{"num_hidden_layers": 16, "hidden_size": 128, "num_attention_heads": 4, "num_key_value_heads": 2, "head_dim": 32, "intermediate_size": 512, "vocab_size": 2048, "hidden_act": "tanh_gelu", "norm": "layernorm", "norm_place": "pre", "norm_eps": 1e-06, "positions": "learned", "qk_norm": false, "attn_scale": 0.177, "bias": "all", "tie_word_embeddings": true, "parallel_block": false, "init": "normal", "init_std_qkv": 0.0159, "init_std_o": 0.0159, "init_std_up": 0.0159, "init_std_down": 0.0159, "optimizer": "muon_variant", "learning_rate": 0.00718, "lr_mult_down": 1.5, "beta1": 0.9, "lr_head": 0.00543, "max_grad_norm": 0.5, "warmup_steps": 200, "schedule": "wsd", "decay_fraction": 1.0, "decay_shape": "linear", "final_lr_fraction": 0.0, "batch_tokens": [8192, 16384], "max_seq_len": 512, "doc_mask": true, "train_tokens": 116700000, "max_steps": 10044, "dataset": "wikipedia_en"}
Each number is 128 + 24 x the weight over the matrix's rms, rounded and kept within 0 to 255. Layers, rows and columns count from 0.

# layer 11 attention query, 128x128, rms 0.0649, rows 0-24, columns 0-127
[[104 141 134 146 118 109 161 142 137 138 124  99 142  66 130 131 125 110 166 180 102 150 138 153 118 137 154 160 164 144 135 137 140 136  95 138 127 102 125 133 164 117 145 134  97 106 167  83 106 155 163 108 116 128 125 138 131 127  66 134 145 124 120 101 156 122  99  94 106 147 155 156 112 134 134 125 156 115 126 143  86 106 121 147 132 116 131 115 124 130 101  90 110 115 145 103 100 165 131 144 128 134 159 121 152 149 149 117 144 139 154 113 105  96 137 130  95 177 139 141 112 124 142 122 124  86 135  95]
 [136  88 118 154 111 134 108 108  95 167 132 105 145 100 121 110 158 145 125 135 130 101 106  97 132 147 117 121  91 165 118 113 113 154 139 113 105 127 101 130 116 126 111 126 120 134 121 136 136  93 112 137 127 128 162 123 112 162 147 141 149 146 105 152 107 131 165 124 182 137 136 116 139 131 103 133 118 137 103 163 123 116 156 175 113 125 105 117 145 125 153 154  99 117 142 153 150  89 180 133 159 169  81 147 128 136 141 135 115 154 136 127 117 146 138 123 157  88 122  86 142 152 118 126  96 125  83 134]
 [120 104 109 133 112 120 122 103 119 123 161 144 104 124  93 158 138 162 124 150 142 143 124 144 105 114 106 128 119 120 130 132 146  81 126 101 111 144 122 163 107 167 201 144 146  80 170  92 117 106 102 144 129 115 126 187 106 162 131  99 148 167 103 135 132 118 164 112 104 137  88 147 165 159 146 150 126 113 130 129 151  93 128 163  90  99 125 107 136 125 130  96 180 109 127 132 102 125  95 157 165 165 172 119 106 130 138 107 137 138 105 135 107 152 116 105 147  89  89 135 128 124 127 110 110 100 162 152]
 [233 138 166 124 112 108 118 123 151 100 132 126  95 161 147 151 130  95 117 126 104  91 124  54 157  98 122 152 158 139 128 124 159 135 125 139 188 127 176 102 134 120  94 166 128 109 138 117  78 180 105 146 142 151 135 109 168 130 154 125 103 141  73  86 161 119 137 136  87 157 141 128 104 121  60  90 112  41 139  80 155 171  79  87  99 142 165 126 123 160 161 139 154 137 140 107 113 134 153 136 146 110 117 135 143 163 120 117  98 166 141 132 159 120 111 120 156  99 113 173  90 110 133 130 190  80 105 100]
 [153 130 130 103 117 146 118 147 146  98 164 119 179 127 126 153 102 128 127  81 149 112 123 118 124 123 135 138  97 175 146 136 167 109 143 149 123 108 180 108 126  92 132 136 102 141 115 100 100 121  54 141 130 154 134 105 151 115 143 149 119 122 142 133 126 111 136 141 136 137 135 114 139 141 137 166 114 111  87 100 136 129 134 110 146 124 174 152 116 164 122 125 106 142 119 148 170 111 120 102 135 115  98  95 129 138 102 140 185 125 110 116 149 120 118 118 138 155  91 145  81 123 141 118 113 136 110 167]
 [166 153 141 137 120 112 108 124 164 123  85 110 137 129 161 142 109  93 117 146 161 155 114 165 125 148 144 161 100 147 128 151  86 151 150 153  87  93 138 141 127 136 162 140 147 112 134 136 126 150 133 125 143  86 114 119 130 141 128 115 111  99 123 136  78 147 147 130 143  89 108 113 140 128 140 155  90 123 134 148 129 167 141 116 159 169 117 117 120 152 108 120  61 106 137 151 135 116 117 143 124 121 103 136  82 103 101 132 132  91  80 101 118 160 137 128 152 122 133 136 132 127 167 116 121 133 125 130]
 [129 103 139 101 131 110 118 113 114 101 137  88  72 130 106 119 148 140 105 140 114 119 147 106 149 158  95 130 166 169 112 147 125 176 124 157 144 144 148 102 130 109 154 106 133 147 160  74 148 132 130 122 159 145 134 206 124 141  93 137 123 129 108  95 156  96 120 146 152 112 141 112 126 138 134 126 107 126 123 123 133 157  83 143  80 124  96 131 125  93 113 107 127 149 128 123  99 153 114 137 116 153 154 163 130 108 126  97 124 155 172 161 112  88 124 139 136 126 118 121 141 102 131 145 184 130 108 125]
 [ 86 126  70 147 166 133 155 133 145 168 142 163 136 180 121 124 118 134 124 104 157 116 129 139 130 131 113 107 115 116 137 150  75  85 125 153 110 112 125 158 102 125 113 100 151 138 123 179 170  94 106 157 111 112 109 144  95 113 140 165 119 138 119 137  92 140 154  94 141 113 126 153 138 101 146 103 132 167 113 100 134 153 157 137 146 190 135 124 140 109 157 160  72 130  95 129 147 109 139 145 122 119  87 138  96 121 103 138 120 119 132 134 133 146 145 138  68 127 140 108 137 110 152 144 109 160 126 110]
 [161 154 153 142 132 140 143 149 125 130  68  97 120 166 122 138 142 124  79 160 119 136 145 115  93 116 132 111 133 133 125 128 106 122 114  89 132  88 141 125 149 137 114 134 128 144 153  93 110 141 119 112  96 136 110 152 159 135 121 135 129 142 104 161 148 144 132  90  75 153 122 133  96 184 134 133 108 106 144 131 107  79  58 126 106 106 148 134 121 135 167 121 165 146 124 108  69 151 123 114 174  81 166 150 136 119 129  76 130 191 108 152  97 120 109 153 114 141 128 172 165 116 169 141 173 104 129 117]
 [170 173 124 140 134 127 130 104  79 133 132 117 142 157 115 125 117 117 100 116 108 141 102 104 118 100 154 122 104 136 180 117 113 122 131 126 126 167 167 134 110 164 151 153 148 134 178 140 142 186 101 133 128 103 124 186 119 126 181 126 138 104 147 147 179 145 121 158  89 120 122 133 115 141 134 123  95  76 171 123  98 115 100 110 133 136 171 134  89 142 111 103 141 105 171 127 121  65 143 146 119 110 122 153 122  73 149 141 101 130 111 112 127 114 132 139 135 151 129 127 141  90  96 149 105  92 117 108]
 [127 122 164 111 136 140 176 150 145 171  77 117 135 100 129 147 131 125  95 145 107 113 114  90 103 114 108 140  94 107 156 130 128 126 141 123 165 115 171 104 151 116 154 140 149 127 144 142 100 133 108 149 113 106 128 135 109 113 190 112 132 122  89 127 164 161 119 142 149 130 105 121 127 158 140 128 160 101 114 135 144 130 105  99  84 136 152 158 128 167 124 136 157 116 116  80 125 138 120 135 128  64 125 131 100 151 209 136  95 126 126 150 109 138 100  96 126 116 125 147 129 138 141 121 143 134 124  97]
 [112 135  98  99 125 167 124 199 153 160 154 135 105  95  91 125  85 104 146 143 141 172  85 161 125 117 122 106 102  78 109 121 137 111 134 144 109 115 145 149 147 126  97 114 146 154 155 132 165 144 131 128 132 106 110  91 135  93 119 145  89 128 120 164  94 146 113  78 143 118  89 115 158 173 155 114 131 161 121 146 108 133 157 139 129 125 144 115 148 131 141 157 163 140  66 186 153 115 150 122 127 115 136 128  93 107 101 150 157 126 158 115 138 119 117 145  80 104 137 100 137 159 107 146 102 113 141 171]
 [140 147 103 134 103 121 113 138 129 115  94 125 130 104 159 176 117 117 102 127 118 102 134 121 129 116 122 114 121 119 104 143 129 135 124 154 156 111 151 112 135 128 148 121 128 151  84  94 134 150 113  76 155 144  96 144 159 158 137 113 141 140 133  97 178 168  77 188 104 189 137 140 101  96 111 127 106  52 122 161 151 131 104  90 118 116 176 103 147 152 123 156 143 168 122  99  96 154 142 100 149 122 116 162 131 138 147 115  78 155 116  90 101 116 161 115 156  99 146 114 127 149 104 158 173 121 132 157]
 [118 109 128 105 124 110 109  97 137 152 136 115 127 103 144 120 166  97 177 122 165 126  82  70 165 138 103 100 167 157 121 126 136 182 152 138 159  99 108 149 104 125 134  89 116 112  97 140 120 108 173 131 151 169 146 129 103 132 114 111 135 109 158  97 130 121 155 101 157 122 106 114 105  98  99 128 168 166 147 152 164 137 157 131 161 123 113 123 171 110 113 135 100 125 116 138 156 101 128 104 115 136  89  91 159 171 122 124 118 121 148 133 104 128 155 143 125 117 115 103 127 135 166 137 128 167  86 115]
 [110 151 154 158 120 116 108 118 145  93 137 100  64 153 175 126 144  95  92 138 127 136 153 130 146 121 169 101 147 139 168 103 116 112 148 126 139 123 121 162 112 104 133 120 124 103 129 121 103 171 175 145 129 172  92 121 156 120  96 133 159 143 160  91 108 116  84 124 122 147 131 174 110 125  95 110 171  78 162  75 137 138  95 119 120  85 158 135 116 102 128 115 148 120 127 102  96 194 123 103 164 131 155 119 162 164 126 103 101 192 144 111 112 131  86 165 147 113 126 138 128  74 106 116 197  88 143 122]
 [130 151 156 115  74 152 144 112 133 131 181 140 153 119 143 103 123 110 148 140 120 113 146 175 149 105 135 131 134 113 174 119 120  97 130 112 131 131  82  99 124 138 155 143 150 130 110 151 139  98 163 114  90 170 131 120 121 135 140 114  95  81 141 121 146 114 133  79 149 116 112 126 147 123 136 124 132 145 159 136 126 148 134 126 157 120 121  94 132 105 135 102  95 121 111 155 132 101 148 116 136 171  73 120 133 135 122 159 149 103 120 140 120 122 117 139 100 143 102 115  98 149 140 131 121 160 160 138]
 [127 132 107 134 114 114 123 155  98 127 117 167 147 120 123 149 144 108 146 104 147 152 125 139 158 121 131 123  92  91 123 143 133 180 134 123 101 118  90 159 129 117 162 111 189  91 130 115 143 124 106 146 149 108 111 149 146 125 151  96 148 114 155 118  87 115 115 123 141  82 122 147 143 139 109 160 115 134 134 156 101 148 168 158 124 145  90 145 127 158 137 117 123 105 159 165 110 122 106 123 123 157 119 104 104  83  82 113 129  78  97 123 161 137 135 128 138 155 145 155 114 155 149 120  97 114 150 109]
 [130 124 119 107 114 117 144 102 120 133 118 129 117  91 103 141 173 124 130 136 146 129 130 137 120  95 143 109 122 112 129 143 166 106 157 140 133 148 123 111 199 128 103 100 164 122 103 125 109 116 107 109 117 120 140  94 135 131 102 159 113 137 105 116 151 141  97 100 129 136 139  96 168 112 119 138 140 163 104 103 142 113 106 115 122 142 145 136 121 148 143 170 124 143  99 138 139 119 115 143 150 134 115 152 119 101 121 144 152 110 146 155 168 123 116 106 107 122 136 138 134 144 101 111 146 149 159 165]
 [109 136 128 139 146 173 122 167 166 173 126 158 172 112 114 129 143 120 166 107 167 124  95 163 157 139 117 127 119 120 133  88 116 142  88 118 137 128 108 162 123 145 118 136 111 116  98 146 166 106 143 153 137 120  94 127 155  91 118 135 133  95 129 144 116 139 102 120 129  96 119 100 169 135 124 148 107 148 103 125 132 143 176 114 138 150 139 128 139 142 119 138 125 107  81 126 127 114 109 169 126 112 134 123  91  68 147 132 136 154  93  92 149 117 127 115 137 131 162  75 143 130  93 147  76 130 137 146]
 [119 124 109 179 152 139 124 132 120 108 149 121  96  80 139 126 135 117 135 118 150 163 139 146 137 118 129 102  91 147 127 124 139 121 116 123 101 132 139 123 128 128 145 114 134 136 157 141 116 106  98 185 159  82 122  94 102 144 122 115 162 159 140 121 136 124 134 105 144  84 123 132 126 123 136 137 126 120 122 157 118 124 145 139 166 145 127 151 100 120 118 173 109 152 102 138 168 137 121 178 141 126 114 160 111  98 100 154 131 167 126 101 108 148 138 104 123 130  85 123 131 165 119 139  89  79 145 105]
 [145 110 120  79 145  95 154 167 124 133  97 169 161 114 153 163 145  95 124 111 108 137  97 132 120 174 126 111 138  97 189  89  86 162 144 124 145 117 113 137  95 118 111 117  89 134  89 112 170 129 105 113 138 129 143  96 159 109 105 115 105 128 134 131 115 119 153 126 154 123 130 152 113 105 115 148 113 127 104 128 134 162 166 130 107 136  98 150 135 117 138 162 122  95 104 150  96 184 145 170 114 129 145 137 122 116 132 140 182 113 123 128 101 125 140  95 133 128 132 140 143 140 156 133 111 148 131 100]
 [ 72 151 148 105 153 157 131 126 118 124 112 121 140 104 113 124 144 164  96 171 136 125 113 143  91 125  85 113 112 144 152 144 132 142 124 130 112 119 102 187 141  71 107  93 140 115 121 146 169 111 146 121 138 128  93 147 135 136  76 132 131 132 147 141  62 126  96  85 122 129  83 103 129 140 173 141 144 163 134 169 109 110 177 137 140 165 113 167 142 134 152  85 114 119 160 141 158 109 115 151 139 119 118 128 107 126 143 113 130 100 104 142 122 140 159 135 120 133 137 101 140 160 116  97 128 125 134 149]
 [114 147 101 127 141 145 154 115 160 138 100 117 128 159 148 101 126 116 119 133 127 116  65 142 108 147 141 134 127 106 143 124 142 135 145 120 181 145 100 101 162 104 101 146 121 144 116 139 144 131 171 124 123 120 142 128 143  55 103 121 155 102 118 155 129 126 117 125 121 156 136  83 124 135 152 175 121 128 117 120 101 148 187 121 158 169 129 152  85 110 117 166 106 107 101 109 152 124 146 140 122 143 109  98 141 146 103 131 119 109 135 125 160 112 126 131 120 129 105  93 108 169 134 135 105 143 121 124]
 [143 106 100 110 128 118  93 113 116 176 109 170 137  88 124 128 113 109 114 118  94 133 128 119 116 165 121 133 129 133 136 112 152 178 166 166 136 126 128 109 108 134 100 131 105 103 143 133 135 127 137 105 120 121 107 110  99 118 144 152 144 124 130 167 102 127 152 118 118 153 146 146  94 158 132 131 119 161 125 146 118 130 118 121 105 132 151 116 119 135 143 154 135 153 114 159 184 166 123 121 133 130 142  94 121 139 126 128 132  88 131 138 165  82 125 113 107 112 122 107 111 115 145 117 137 121 132 142]
 [108  88 125  95 120 117 165  75 146 144 153 164 120 118 138 130 120 137 130 128 131 120  77 120 133 159 101 137 111 113  99 153 117  91 144 119  85 185 170 130 102 116 143 105 138 151  85 151 148 121 109 116 166 116 144 134 128 136 169 156 170 186  88 109 123 132 107 153 107 121 124 168 151  67 124 160 138 108 104 105 141 111 168 134 148 135 137 123 127 150 137 117 136 137 121 133 144  93 112 135 124 154 117 114 125  71 111 117 129 109 131 166 150 110 165 135 128 146  99 127  88 127 123 142 121 138 127 149]]